python train.py --n_layer=14 --d_model=256 --n_head=4 --n_kv_head=4 --head_dim=64 --d_mlp=1024 --vocab_size=2048 --activation="tanh_gelu" --norm="layernorm" --norm_place="pre" --norm_eps=1e-05 --positions="learned" --qk_norm=false --attn_scale=0.125 --bias="all" --tie_embeddings=false --parallel_block=false --init="orth" --init_std_qkv=0.0308 --init_std_o=0.0382 --init_std_up=0.044 --init_std_down=0.044 --optimizer="muon_variant" --lr=0.00446 --beta1=0.95 --weight_decay=0.0 --lr_head=0.00534 --warmup_steps=200 --schedule="wsd" --decay_fraction=1.0 --decay_shape="linear" --final_lr_fraction=0.02 --batch_tokens=[16384, 32768, 49152] --seq_len=1024 --doc_mask=false --train_tokens=210800000 --steps=7028 --dataset="wikipedia_en"
Each number is 500 + 50 x the weight over its row's rms, rounded and kept within 0 to 999. Layers, rows and columns count from 0. Numbers have three digits each. The size before them is the row's rms in percent of the matrix's.

# layer 9 attention output (transposed), 256x256, rms 0.0382, rows 224-255, columns 192-255
095:570578419493500457474502559453383464509555501513591439411536432491428490461492486518526433487492521479578533636509621506376487505547415554546543624562508455489466477496419436529486554508492540
091:549531440494524442413529501505574499475518592506562491450468451491557526434417515458472510459455465523504567489501555524434412485600406512476500557541524428476454486467518428528505487488503518
096:561434399460432538481492474519437422541513579457491497567439563520465505484457520525472492538603538573543447552478465516548450456493525495560554521437387466520544457370507528449524566578545393
095:574494475421496558612469488445574447545540445440565564524513508532460480453466525542538538430532465484465473407460582428454497455530580512502485514536597502502546453586545522453573500449453514
090:500520492477508361580536488559527579479506559498504596488494475579481465441509554537491528568608489502437484464406543517492571485520531500481530532441430540475483499541510585486519466439516451
095:435406465500533525500487482486435528414416486642569498511467443597509488504542521497529559509441540436487449460512452475442511480443447506474556420547482410503457571508587467429510587515563451
092:525531408457504447552496503467476479489472589473559573534509516473473527588519514433484478481524386547498652412500489482404487463414395490526514519490502493508451543524461481508562475512512418
096:421589382523423510451450599489416495512496524534564483453429481496589529453473578577562411538416500523530549537532550481543495438456493504434492513576435503472480457419453496577508484538501402
093:410524526506421495505532587460427472505615410502557579470518448486581471464420561452448420505576473474559420501400507519433487507521562467581468437607504430491534511457515556484467540531567623
093:504529457477481558443488512576454488470463404540600440554424494462489529432390506497473476499477627630502496593533456547471550427402556554513400484514562512447528500513415495416477545447533426
091:434541470483507462460576449451506496462532524509395469450487498476573549454506532519507499473471594537595498521481478487521582517483527398481480558452472470472435485603437529464403425514394504
092:470373580520420415489605468409557595514512457576451523519495519417595583504461506514478575539451554471565403455548479415575521565446486457474525553560466545467480562541588519492453479436483567
089:508424410515421543599551429592563476473402607438472549482562579590584553486531480522429439518455612477395478479474554501443511575516531468557487483489470475481505614493541590545556548555524521
092:469493447433469503449533531445458546545363500597488516450547582418433423488499424479551488447448452497462589496459538478459537512457514490558460457516450558493573476486400544462532492507503543
090:552563515388582484540503455548493566493568466568485505530543471509503513518442440465571563619476471568515493658530460530452405475481453448393424481434587501542524519505507502590514515485514446
099:521430460472491551456430527489457543603610438478536579492497482512472450439463427444536442578423549476514452523476490602514421467574539542573503491533453536452484455572430515512482504498495535
091:548595472580459472540473524462464461518530498512507512500480486473544520456454473490454525511453475479500471426589522562560491565439498520519549563440499472432397551387462484537497469524434415
097:502535622533473394523428473518443550499513531484472547439508453401543418508528575530524479463410574554462403547585558501542486476428568434457485552481547400524534494563474477486512513452494457
096:466539588611487398530553474414622367517484567604488541576484462577425335467509443452551460531442517505483442560564552517445441407477437477494573459514534419482473559522450452493531468498511500
089:546492531464586528438458559457525507491573467447564497647554411540512550482537475471518527529491502510447511572573583446572557426503505419518532394506522427537500544561518516510613594417528565
090:480540492456568611480537501586525519489501472536512512483543541506449506510460435497534541456569520543469545515378447520507406437581483514525482423563550555551470528375560481444422562550410483
088:522563523520530515563413568545438562475509567394429475605442448537515487502440440474531561435453503467458430567617476529521500476418487464479444502457619541511514440476502478568518461496577522
093:550474580394429459475518506517579518494487526503499531472516443503476519553541467500562532545449391539484568525495558522565435545462425581496552502528486511601466533588498498481530510491536447
093:468530439589502474454502536462502557508488602530534531574435535555508463469464541529407509512538423476502487500527566493534605565559576536458457392377468499457483501547494502548413494526523536
093:510529496554543482371513531506518508465437494443550551476503476551553525474436531479404487477623510594481442441539468470528574455573452448506533452466475500601521451500446388528382401520482567
086:458398463524474589390560542481485511478523572547502538435526515485533498532500460525466514373468584545478511529438527469621432481622580517460500548465490489510481457610529477575515493385464429
095:487434571485526545522525517572563502429423518462579450541546477589550502545530510455412389589532450468512455485440600433556514528606487556456494567564431431426516412636552555569548506512441466
094:548436473456481533548527472508556533451432492464494467545433460377499528524488505547586586444583535479496486432500541328533523454575507478475500572527487569603494504509501556438571496551483511
099:486656467433481540468383423548418504592443474496532478448446474374500495431516503455430442539469464450537453480484420526511508478457534469471533492507546493503531418488553481523514535594447581
095:499472485493526578530473525545445538459528490551521511462459479506600496478562506477550502562507474561578451540589546521473416490570402494440473406484522520539614551427447456558528540543500390
089:565495561529595437475425472538523504470551501528582527472434476471533414545542526586510521536510496590515425435515496492497519466526409414556514550489439388531484538477453573445451466458451517
090:644475553489490511475479448526527442533493413465558523579486478547513379449463497502577508492462444465518448491479498593474512538542460638572484521482488516444373580481589498559459570517458584
# layer 9 attention value, 256x256, rms 0.0293, rows 225-255, columns 192-255
092:490568509515486563572557458520468537426458408482519603495455487491480516538458485555472486540529527538487561528466489424467476496457528527498526438483475534502563413453473568478412534470542554
097:501591491527561496511479466535442554460521462615483527496542509477583563500510506522450530507440469491462505482493525489511408542508416552529381474534498521500501518532576458436547523524422507
095:386491458544514529465523457494437445494487426517449526411565497484531538549502568524417394548504517551535445529428440618514491673514442483450378478548469530522410565433453399555469501553517481
095:521555474485461526475498549522504473534496394473489429510482568452544613459524495445448476612504506477560539498523455543425557424398491432497434554441540523545422562581498474489461537523421482
095:532518577509529443625439470483536449582469460466435500581586496494446504591502495459547443589473459577499502524468507446557493479543579550552422486468534501463482408500494477585508481503390505
092:471474474481561536499529456498487484588456436545460488426519503468531583562497469538522526485501463559508452517558545558512404470504554460569393460470478447486519501451566418467484476563472569
097:567491582520539398493502456517489526518533428425479524476544537569439495490485441451490607471621435513532482569522440529488449571515440556519429543473620466502523520504488539506557630481541569
096:547485462579484483448512429525553521478481577540509511483524561437432507499490481554457537523492528627448468474476503499474479446494473552483538515446540647502464406533497460539592578491380471
093:495485512625566380535551521502459448457407510397370524485512539503449464505470524455538552507419444426428528472519494488492516569458485502491526525478458558504513528402504507504541535507478499
093:489518515488545555581462472513402480539480513489546490533524530560498400487542547544443540442460481524572543503508575497483424493469436548469514477394541457475612597431593497504517496546534542
091:485442439480531539531427537459547445521462568456579409478511432570459427503523460490465438497589401477558485637546496536509473407463448545595493561550481514483508485465553482508548555486539481
095:490618574523569423432480535460515471528522509453440539496508472402532569484435511450550605558548401587571557501572481489515615413514549432515504492543526432462583485527409384485517404541447466
093:493530531589537476500475407429451502501579564427530535515484463516624534534456630504415568499547520438482418428529461464469385477515548506491459528524515441459446582484505514498484493492493582
094:457610540415471475492528547469528430495460471428510521602508558569473483496482511494398509473485555444539462428507488418552473585432522547619485444486405470566511507458552440385517491521485426
100:486483623489476427598534511485489430515465582467484425517442535496528505533453548542452563419540539486479502519554554425444491565533595420480448511457441526487435548506407478537580527497534615
093:449479463507521462559432513536516553452525539472541484487589496503517440512488529508533484551534589486575523534479561483432570514517497495499394514550485559558623486579516479560397452479599502
098:431504446416529559516535499523614479592470509454510484600525471549454568511517482450503632576575530484583570478511505463453475477527452551456494412489502521468484499433592552460484429515391493
095:501527553485602542510570482554405574444498504434442507532568544430499598562521508463429500413531490467515488487513463367461442519528499466479532463467438432561407534530558481543417541445516553
096:492532577509528524573498475428529539407474443494372490412434598581445517581531511547541469543435446501459466423456510560482548526517563572446552528441495566554524402437524490458512449537459513
089:500512495437501480462492451392494500504563524485517491477494468528498541515492469539539437425393479354448457462595497390453500450548510473525535528456506499502536553574481555553454483502512529
089:517430509462520470506579606525603497399412441641476516415496602485449430571490525556488444491528428558447554479473488445482528514520554589510558466490481516544478512558510458493475519541426527
095:571495510505558567492455456465485378537478439490526506532460532485481526509553475480566534534577605446489472479438541497519503393514552474372501460513528471481517513464522555521523542410478584
094:494374490501543543549484414444547463476569403421484557448436462463483490481435442427489521507518442473494404560525498549494434431450510479519473452534541552550516499504465516497553499510425434
093:478489488458435464554486500499544514437574544559456469496567487460521454544526511523500377532452489497530471517428513524422508507517505446518545528524513591445443484499626571503586524508517469
090:502569455522559463557387461475532514545583429421464461595509472564474497463475522504503517558419477376575532501632501483461479536521443509508524461493477495538554439436385513370484516535518493
094:497506444537530527523490453426562561519570337537474519478418588493461541430550512520521577463501500390440571433497397597488485511443517493489492465470483572538422574398485526465483571509571563
096:491547482592613421470397522483499454491551412524458470553529428522503544525476501441386464488481447513500472582440427573514510416514438548538524504489447469430481588442541521478471506450504497
102:506390402515504497513574466476563480455476571442502449463559374530555489567438474559525487512432423517446529513460582541485505502478544557501462494464470517534538595434461501513462492382591374
095:521493571527493454470492482551470466536512555453513522540537520538496375526417485561456497512492504537398613556508506439463607444399578586589420554485488431477464531458582426497524463514521567
090:485497529516469594515504515514492459541545417505453513415581500596446527534447490445470439541532585443422570563520563506514409579458547506480560464554555477534504455519544403532507508495474462
093:450461547592493544575459531507446489526476515490447541418525487467536518517439453474542504523406559478483540524552471487526543477493458452423559500544506496519554491473460571423564504346511410
# layer 9 MLP up, 1024x256, rms 0.044, rows 0-75, columns 192-255
098:466529549491500456483590564543549528431506592560485469567452457538548513526471533452468502473544470582492492486467476448524425601526514523449443508497489483558424513492520467451441572445505466
096:509425444523578407568487583478466550529539559499502518522468506511550558469465564505431442489450498496600430425522473579492469569453565571400463453426556497457479534507528525495562547543552492
099:486463484562480539459415465529543542511521564425448460548549488493529513502544500471463451528455441527422580487455558442429405547440477484409446527408487525574507519486467478620491506574567493
090:568472492544523511558544513471437508478547477449434495575488367539518494539545492475471520438377480451436508474499496446571433460484516473531462438485479516533388467539470444483446531513573517
101:498490413489567478468430486643568530522526575491516489558548433442452504458400513524585416616477442535468608549487448517514560502484459489507539495463510571539528514501550512542545589446473460
104:567547495484414470471582547537500451486494526485623470456515580508417455466447509422548441414536523441459407498541573452507507560539526552491534471648494408471545494473494434554480511560510499
100:610526477461558530505477476419531516472497494462398483517519452451635504597516525469522569459567481484526587472534523476425512529524573473425524552570524504585525466564518494553553545518428523
098:500529480489482477595505466519549518442519409515464548477485436497526475492433444438468551519520516518537597499414525599416576584598538499635573402446502453512448554484486472460411520457465514
100:434590485484430500546533523536435473540464539527518452568507448491482447536415490504514565491503364498534532495550476479500618544507481549492499485437631474475514508500444585471493391438513481
094:477470484511541445517544454437419538563528449538452364567481553377550512622505494473481518560556517552478593486515524533499575599487528492525494544434451467447435559443459493440402451480635489
099:609497520500507425484559571396459523531488547514507449505407549525531530520507512526514474454512467536583497558475639566480434510447535653561437512485500535480448613502569357518428490337482400
097:499451470577498439528486505523498479534462506436476503572494471554563468468506501556422496476488511442463495452562429536497433550531486449566462522608410521501492440541467519441458474509548498
104:579586439589533542529442400527492492562532541446494487421523478505508494500449411542402514559537515437476514481501535369542555575516530454588469484509463518423524409549591469517540500515439541
101:521424533534508511549521500523544463566448448475398473525558546475459525492450402553597523514531461469545565468517488608608576463541526473468530521440515427441538386510477493443523465476443478
092:606437548464431482520520476531535596380524566442472506560466591551415528499499472496463415493473466489384485530538526496534585393503473518496556523456534549544539482474461564430509552549534457
102:492497545437460524412543492484577470594460375508488550482446489491461425551474458506587424438453510495529426553479516578506421412474509522442526469468471491440542481552464484472613514587592478
094:561497455458389431505506533583486528493519481523467559474556435480529445578479542501421546417488555473426485461568454377517507451430488569425504490520535548526489474465546489493419469430518437
104:535551495556445435463484475613504515548506524528565494498493535468455487555424481442557460512534544528510474519539497525428590496503543406454586568489537425494519350581476589476481516564545525
097:563473579482494492536522529478501501497459460423508482406445508451444538583578498595491519625587575502551499503386451603491518502468599509538520525510535561575434490393476544525446460566605412
098:436484417493430589601507489493509459534541529437500455473511620506422517558445510466560472485494454589494456465509549382460452528489379477548562551504571355473551534543523411491508460376464543
103:488460432502494483545551466539524506596452596433540468544540464591411492552472444513498469485515497519428506533448622561566461605483573457415465381422495602475558458513413508564484512557540503
097:487482575488502584449449444495435501536502526508461519505506582534468417465484557537472394624488484432544489554525470439441532526400563484484471471538510520534516450534494505507416545551528467
097:559509469480586483409439460536458521502457506458500489604472510420487537404487520532428491494541469500518560501468411523471455522477432431524487458461502403475519488489505456510470507537508496
096:512598409521536514463559561552589559396535503492550448501394451472508516600558491518505457547459495578530563416449384483440446453493504449491526565462553568529474514420576600457536440432510513
109:377485513515475539425531418461539525451497428486534533503459427553554497475470514464444449536512581571474467483603496512511499488520457508412525413552513532382524449450533506500452589412489496
091:439531586539543489598473472514562517488461482499557462526505485471462538604469549559462505537454575490503527502522497380500532522517504511425495428547527506465564481452430370557456451506534483
098:536489477546462531583472385469439573554509516521492472515423477459467566480484484357451554501474513489595493532584429438513521499448492368412496526513551490478616496544523459475471492532527449
101:516461478529536523433468498559556420520485549478466482419358512551546499488488471469507514466442643480473578517384553518509539491425475503447522539545583552461489424520383511489498555515504490
100:462491546516498494444458462489513386554623535642453569450553563481468540511493544448497415563517594421481451519547465466556417529529548552586577454460516473476603495506512465558542464559565517
098:481483486535372498492542530481494495450445568438505440489480450571491526577493547493563541517464520526406504541528535466503539439609539473453484550517420563519416565476582537507548535484581417
095:538489511464513523516449504573453579418575476450484515521443558435513539548526515560431500494532472548564547550546459591540611490425631532420579556497522511456436571466536482555485532484421563
106:482414482472534464509456470488448570486532562581415539535557558475524523473500510539587435528503540475426529521576522521594533464510477440442420523475545446449465439544542641510567567372555495
090:510485547447577463577521506512494557516514496468597522472454564424495496542437561508480501522428463471512527498471569458488433532522448493498455499525408573464490454417499455556498462477531389
105:467501454526560469440409492577543550467477500521534505491490611465481488566508606528313574448523567478533523541521529442559513500467518460582502474504503530436520414473584521545468539509515588
099:474394501408576491511418430581468511467618532537528489394510426601623501426498467502532455470525495542376503428547401545444517496499508480474515443503495537430543522468454512586543494530525516
105:470438491490572452519538480428488500415499544545424450594457441513418462492526450571599508480471559411430542518453406480529528541471481543491562385501510408420518500664494511444504529559492482
103:548402435425491475461478436509462625501506489550512422450523519544420427515488489523373531451539503455591500440466485524474497494457591547495469548512542525537565470454530597501548491469631508
097:561483471473526529501424510425685534590465554470512546504496588576500521565502515497521513577458508480474495515513517452471467519459439525577490401475521560456482448579459491481455583523464526
099:455489553421500499508457581438508486415509520569508438519510467456528502527400554450473500517462433418478540504524525512510497470518436532456514535452498594524389519521472436510536559486524389
098:523449452488484522499517429518514458454449521529457505449517544503524449588484519587521547483503547443488494480515496455520429459449443491499551521546463472533456495551547578520573557441528462
108:468468452518468576490539491536465462455523475553498560516512484543510510567519489451473549549425460494502538491457513422629541573471528444521527446412552403587490470434472587591544541473585463
101:481586466476444546518541462456489528487420491527465472575489512602519555580447517465455565540492444455432487449492612454428497528579626501557543458493533525509459440514471430582549492501453500
089:488500425529508485571467513509328434449548466461493528539506500515510510504607484542512481394487598526567533479507463526494583516540528462397436561501492534527525481480522496448499580558482481
100:534425467428405473486454397550383651509458413534515520545423471520507468449453460434426466511517590461492550469654545438526406536470447575495435522450443470518529495442434503493491604448470436
101:501487591489500467455442417442538508555500456571416560437595547518464512490576478564551535428504458462544524537435529534499444526492519470528487463516456536515500578521497542519394531517613464
098:494469524479470529392489594381587469458605440531591433561511445505448486496433497454498466488512480611536479473463445474518445458490608516470439512520552450561504488535612584493465479481537471
095:414360430480549496507473550484497531439575518518532451536448557502513384517417594507440463472535507366526423455472523476543483528489540439449507592524451518439509458575551466491424536549538443
111:507568481505494530521553474481535456526419464567430570493412490632462395498480510458490634516529517522553478500425489551440534497480579459444555535529503483401459540490409564619595471493531516
110:479483562455459402390427583459519451447459462456460488501491509463490546527477653455430583498434519459490502528491555519522476589484418470525495452493539491542467531576432460420534521506530543
105:520545510479459414552513601495447521510585567514471479532465531451493503473419489547536498544514549559444515441452575564537515564459466471513576464473547528539525404535450456569535510530444455
103:606545520589460443530502542616477471495473481528447507537461510547572483448458534524496541476519515493516512505493507470514520544577386454468598458544538482472547522538545597526521505435428467
105:591561507414497509522461554579584552506550481497493473430448441412529519509502504603522560492486499582543528459462485515586542469480507601442481588543540537496393468470430566535471446578460461
085:549477518585499532415468533409512575519517531548597481519411501442446421440559612565424533508479509468426571425456423541476507480420513475403503523426449522543593510422625513552533560431539448
106:600517525549482525462517432619490570498521478565456522580566522495467414518513518514504520367476498472601547589507419464451477451512533497503546491455458411520545523561496475477508503469480487
103:424574550499492474592479473571390583524623461542473483555489367548496538451454553406504527513561519562533524493453575483473553529462531520507432449561504467376502453528525394514542555424545521
113:517536497543546537423476498570440550468564563516430502500482503611418557474426474494465552494532429483519505529513492581459539419573480574510573498590493442569413554588572472510471471486529565
097:478528508543448579433534411547474576463531555534564487469556508421540606522453523397531562412493530483445478444499520408476568492447488452519459494482514522536587472451530522502503544394460447
103:361521471517545541420531513494431464480463449382492483521509473554544439564489451513458427420531477538561386446494571470480516411640451551483473516486583485560466522438600437557460484435643451
101:576523450536460571432436518423504426434544395513461543522516556479474475586449458504489483458473496448587484494541521465478364508513492511483541509597513476406502440480439433589574486426514558
101:532556609542542527436528484469492535565566527468458490402502489525526563525374533569468409422500388517519478557489515493502505586571516526531595476524466456501492548518492498570495476513494468
096:552635524459607540491465485480576538466577609538548483461549521438458529575491495582490544479550393489544533517483356520583517503553533424518563552439473528571523502477487558512497516516411512
104:521486533449363455470512435566534462485509521499480494536467490514485522486485525471487503490429530463517470471585576538397450564478375421498528477469498496478405454539516548565438566453435498
093:509396457544558540518522436513494530475494496420540508481511520454445568508489405484412464597457474420514494439504455477438505531570405637554577551480552338573525564596471499442535586499473563
088:527569543440478539509468505450498515457473493412521427567481494535431506541481494422513534534515565437388566515454507483541492458561458459568517550502543478518506548490478496502519535502580605
098:517484482555524456481566425403464504505444566501449504486553480575475483538473523536459478586504420568455551425527501484604548657508577559556464572427515520460464483520482486540519527515594527
101:518476572487451553477592420552535521630477544481544383473533438492457405520539477569552391517547517526518542508449513517488505397566463487586560557486493495439574509537531497533469431571549453
106:574479551505426500552459542564491464470525487463531479522442496562384444474508527443482502498407502534616474461508411447484491506409554561476517489486556502572522450490510452553443560568449517
109:522467530509465556500553590548546399415523589477452444549512476517540545432434468497510421551535425409520526514487416495516549565427604668486481548517513471423472558586505544537477506525517433
100:509448501586468478505501468532537541503450441397482548576534428531507527504411492397509502487488462527553547566493430533651508517446533386489449449381572485500574568521512475435380447424512390
095:432407479504440542482519456517445398521493497484479461471561537495529518431402541526473456494532534499548529558515513538447447460444529612503436466370417480431410533493447597598474495448589438
092:493473545546515457539585563497459472454439551559395653494515557576493453507461566463497505492539523572450518537525527459562545446591473453541384505463523581499507499516550532548444509486519459
095:524586490488515529588451524406573419472477508483563567467466519422516557499378442480577486475524488508465406509539473444467480597586514505564509459488459445495458489465486567485503496522563436
089:462479500471444514543407528476520581412586497542527579479566431477533476511511437490506504316413517494467576458531497477493496452448518575547598464460540481502529494481516477477461478461487562
103:493492449434509474525572504515413576511522547378529589537426570544491400552465518359558502431573403552466511548530426467539409436500467474509489552375454508484529519561523389562508478499415444
100:414451514543549487522463629519441499393466575507330619466453570560568535551561490527500428518517545577532459444453577547529537564463577504415491512513471507487554535509485434489511581524471453
103:506506451501474473475538464557470457508466489460482359541541428518580489489487463468521504477536508504500518537559429484498480558550430543502564356510514592400440478551439459570429539506620463
# layer 9 MLP down (transposed), 1024x256, rms 0.044, rows 0-74, columns 192-255
101:520547531450366486485517487405495497514473457527552467412491538547457498400502484594525417375453531476520478562586440546496488496506456524560521565631473458492440494485534485494480481572485438
098:468533565386552454434410480488494551598496602421547502456481490513509437443533388578593487466420457438521548478508472519486558477469423404572419462528473445504538496589574466577526518506423552
099:516546501542470425470552506481498519462474571554456546468416472548465525414467502510566464480448587460443578428607528484457515517480527552420482523508470436498448421426539509493478501548507545
098:546571556536596488483516537553515412491413434554505512552458440495509479510533449512538548505506561464426554509467512540543515524515490523526455382492502575534544536552535406556569455483479587
101:629536508389496556485433570494552458507538533541498474487454525437477515509480591595559368494499452494542467479539538511421489530555442483454506600482411429638574568526513433560520522494521429
108:482592549439449535499512513514463484536552504401536506470436447541588572452452452399462467464465488446489497531559519505401480483511583525373529480449490546498564521530471513442474466563488517
101:502476430538468421425535526555542423518556442545413442484598467505442437499514447400486494444510605458423501437551566516444591474635535521522477585356410515437541477509554541488398499461526503
097:434418525556426584485473522419455456459467466437446516462486584458461591583527472437532515507479427499480556531600550444538496445439484470394424512561503470476534479487575483505569456528482389
106:504496520513519502451469481374572509520525494531483550556528431535432547452518487515455391537518453448543507464451455494422461512507540449497449567616547541483490468525468514474465407324525494
099:448661514446488506567576546500534524489504541508464505583448481571477514437484437507513461496518471414508505592490476524420494415505467487450544528500623590498502492487470478431482549548423492
102:469430550465591471530496522457540536494557400488523472532512573443507532499548469449564590501454597524592524501485571475510485461361445488498529576576522397524558431564464513502417524430536599
099:524518532469457462448441546398513449496530518516480485530481514495519490465537494606445512512523378449602546515534531491561454573442448513508466415457475543549516527484456633527489548467467570
105:518456500437449536551549594462553562518543459568481529498555466499518500500626547414470449484522519494417438446496528527538509562595507570493548472456461500548560444443437484554551451538476441
098:528444472479525515427426528452538549589437580475560502442562423579532500522495481467419492401524471502640559454494512507493464467416446460552529591466437460471497510510524437501455482455512471
095:427506501375445523536417523474491456520464409487498506538526417465503560461546489475539469572443469513479487430493603559466436539541531586520443510497511531499529509459590560412552584496514533
105:473565527479569448571499455531371504471509525514579513515552512474529391484548576561546534495451472545467563509555488558498540508580539507496502527563540485461478539517446481505428472563463509
102:461549578535556487459516506423460481454570414507584572426461592459534453515498536517509479485417536483439522566482432428443577596516433470487525576486582510473580501509517473514544497507606473
103:530498517512604577516446489465386503508503470377576547567473552512501433535562516450567401473589507437537439487515538438454548437529435573513425502524632516530507512440512437566512551490516560
101:462469401454461552526537591455438559493471448523526477495465505541509378526516501492517471548488468530448484454512566546453580542534454514467446536470532432460554532539478372445536490563525557
099:556546488505532429492521374470470567548454460513487524523491477503395587539418444454456535483585509426484520476550509629433492466505532542518544408538544475455527431472578537565520523509521479
103:515526436432407564543542458428492493566514527490507491464407459546428411501573467455472517495418509444583490459586536516449547476506435589459554450584474558513437481536516539427540524485420514
094:346548464453413566443573554484539444436449508475572485440519577432605470581532495501539479522528453538539559491394601538481508540492456554607483431509416544477439455520438333592531449660476473
099:623450460448495510588523519466524439504483441541519464559341545473542642530571454471500508505426513548489512518493494456399478491560525476562514475432368471539457476463510498471532431449517516
096:583409502546542552516549561460567487478490623490424454514454469496558443496483597557413428563527470515399493557493495528472501500434515536527573431498462492488436502477468452472469531528432607
102:544485522560585524406504465443519484516525549486477557417490505492536525437497470487482608573561440571538486490456450425489457436512462519518457492480437538500565502579468586542485467518567471
093:628588546416449547564498473458535475469511391498385526431397487549448508453506506554507537545470527479523496508571471561543525511548517466525493469476481520551504572515538498499531400468562531
101:438561532442542564447567519515386486500504430454566523496496471468431410521433460546488530463476552478465495560415485547535454558458538485468483546443427468447539539440436603449548457445490530
099:510511529459474543456497382537541523491401453518532503473438581481560590535508562512459477544470544502517509447528457528564439629471474467531524549529497458420513661473467501538531438433509472
105:526457522491508549557429603498459464495459535547581553529591548397576481451417445510512548482564480512488478515468421574431492555569524442485397432521550479544533530493538430490563557514492559
097:545438514471531463449466454468409494481454497534516583493441586454507511519533534492491463547416530348459545433512500600556459410433490559568426548493449487490534592458493538548530490465548480
095:445539458504522376496495590563598547465499497502582579563536514504571649509478473562493575542540462529511504428529537451454505499416531440474484497478535543495530469537442402493538499597484479
106:507519423554515522487506530449416585478498536489474464518482473480427492553511472497479536508484476491523576476484493535486558539567505548522436539601562472469629455505471510587485490473576469
097:483487526527479448455433578621560572529527513484491521555438515560403539549506512536468606459438517493511537463502540555532494558397512425550483419453482440504498577459446579557554448513486544
097:511442481393523490483462456432537503548491457479483450501574470577542450509426507509566461473444545526440475495428577462570496488390491453555522451437634453504508529549411505403522546443521481
097:446607497615420396402503481503512512533490465532535505544551402473432560462543563505500559464520497542423480527439526476541495520515477556444551451518571453564535541520417501467616527503466488
103:489493361548488489568472487473576517452577633480619531472469537480557504514579538439547439464558515567491531583438546546502414494532459580532545500500467602495451465502517529488468472522401566
103:520514487492508516567619513515511518421476543517438539465502542479471545486571549571527508570465495434504452621577514481471480530484523428459599549508473505570513564504380463486539465414462495
101:469523494504438513551509424509473423577555559457563536499543420512495498487472507461478496587577571442514492481476450464544479461472565523505518548466485502590497449576522562498567493508451569
110:515553580571538508438518441442506498611470441607573494449564464530496523454518470563585595545481560470440484499491573487465414502525476510514518535416555387494497480462453525467536544545585475
096:514522447564507588521503523509434468530548560428463457516477507504489506533544503493531521557492555451460505494486448471536689523574529388521465495495551531541545523504557495498565519427508563
102:499449473485463477387537435472486517494534617530530464465455552524501502475504499493466504565487437470469521508542536433536579518486455464509474530481519486412453482509493426510528379582493520
105:539519590499436478602559427522439538513510487480514538539551457545463464469571498502555442485516456418490510502496522503494481462496489467539504598537517458391565455593455539447450419512571436
084:456499585508401559495508529523500489516520531505559505576578474534439440485444505598403543567539403553492501468468496577453439578443491477508494516475505388526492518408487520440568473426494429
103:552452527434470531529520515397386537605564550538455550428509488514464484525615578619477555408577443493545577412456474572474515536506590509504588535478465573539467610476555566511501409438472523
098:464409557522499610522542509433471539497516469505539464359493553506517553492534481525579556526544517562471465470611501521522385377546543521548537484422523444475519527549502496470503482514545545
095:538547464530504506487544494408377537439437566483531571540439523486516460523512609503481486516493464555504479529510524458528553578535427490588510491473452430531502523534562498461491454451574491
098:452422438480414415494592500570660488490562541477475482579509528466566559518562458423484485506564468590385510586488533565526564518522527482590527381481555466473441582379438490501557494515556557
111:530511499505464560507538507521485495548578461512497554499576534556540556447481539541413416425616544587489475469511533491373496507503470489489423470564448495540434453521582474432481500513484508
101:487507483487541482505399494503505558468510431495544539449506467555543549488525472429572512509492542552552510521528476517484471438488470573544495581494515583480417530447461533480460526560540531
100:446459511528475517434596501416557457473505525518497596537583467560508545534474517424513598443518530631465577450446518500604492507420569465511473520480483462445548501493531632472607434460456448
104:509486500434493535475524418502470429550508424475423491416365458526474484467547561517432600503631429451540523515532450574412481492473500398359431492483463442509547577503485512552576504542438457
109:421405442466388545480500518485538598472416460463529515466531536489462475450478479504505470630491575477434526484585425500500546546561452493555440499476534534432587476450437428512459506523496480
083:425516510445531462647474447500600512454451523417511494572470547516479476499460447503588568562560472503523517532424557413523490478521582414464534444431587429498504440514444572505472517535514559
106:395474432425578519562496516435559443440434405561456543454441537444555624502558422466573545497504499451483465506512472530478571535484543548530416436565595512549498410458512562512465636509528446
103:497485527485460470469433467448478621563479512591461432619540513555570509515556540456468550481566574548482441481466468476437508466513474470536489513520427542492550531395499442400490448503475520
105:495494515477560373497534528546478449448516471513449379476428494533549497356566473613457488440530488482539526427450516473462497481525547539485555461481502548502403484522487481531536505476608508
099:466503530469512489585489550535572483473404460497508517542564476556475441494474546619524450522510597468501540579589489500545494425474536457530495525505496514472509459545521423556341481543552517
099:510547583470464526524551477458447569552401513441645445500490469494501474564588579491571567480442552466494464439537456474482508443418544614522430468447423477494524595501511499447591593455370439
104:513435414419446487533497432537528514562485521368536510439635464536453498522537491498450550495509426444448506536443476455523517459508460492478438528481526507513509425496478569425460358498525368
107:473476420516557401474539513492591555448498524495566480620518554492507528495640489492513443470566487536569474510468528630520451441440539569552523487477500369570489459454515464453447441605537466
101:452548498508501487432535465487540561558414555535525500476637470522446395552416513527558495457509503525505422503599522462454443578550598527482488425469513524472513552446514453473574491536428587
105:560462525489520468529451604416493487562473466505558559495619534556503500507547432449457582543504423471506544481553477532537545479511566600528441444436552328489494505500431441399504488541525386
100:554507499445587533534506571577527502395446478498548466540554454643553539481466441506475477527496404531506409386497592528476509430502535443522597451518528551462552439459485472494486446513533571
093:574480540523507523468516564571526512524473354531456482437438447432478517467517483495542576457494371530489525530455493464487498579485564494466458496507383444512529451518535481426537430492394459
094:515452533545476601472445577554441441437492506483493581474468573448541439413483531450485462592564546486519557414566479506575440435391570446520460371517474471482460489513587574621490569542499467
104:506560528492512424444498495473479432511439459444457386520505616593471618537494466402509541504472527498508461577447474589450407569544449447516479514503527601580489483472532439454465506501446642
104:491525575544407525555439514428558446466450498520450531426551550454561454494538446486485432482422522507435462496438507416493535513513499560438467538465490501558464500427510526480528475534555487
104:372490479503503507480503504478485541601455447328511490486432433436545499525541533561512520427433541444488587523401439458553521483412522510551452485471464476466481676503424436552531511526459403
090:564418516474538486444505435500540467525535442453575451448410520518514513472534440481445517569512417530425547503513501572489468524560458550531497493483446452409542441495382500492483547549525411
096:495539507504553523494500509375497508439598457523468498432459417455505592512541486452556586475539451493586491549479587444550460598488362496541616500558498472525507437414508526425414497533542491
091:598481570494399631534543463517533470519516526578551441453459514580460558463494418559490423531401569552515493509459504515519458478534510498482614481526429455484546502470521566452529527484455493
098:471471513529502524548535567478530473532525493536466567437421442478513506466507520540541492483476470510517515460482429477494589445522491461527498416498404471484572446487513497428458579465549530
091:502435541479526507525552512460596474449541460447521490447541549563477522470443547538515623520465501519516534504480523616553417446422535436495452532453536441586559496440503501479552511486494536
102:454493576555475610561411552540485493485488446495485523460571511545467390474491453492455466508519484436467593521485501516549502501478515393405597490490482485417453486524505503526501435523570497
100:447582528425385526473452555395465515566473480524491552550470480410478518517526515412468530578418464545432506450479530517489520431503476489584509526521454598585568525477551466588574451433512491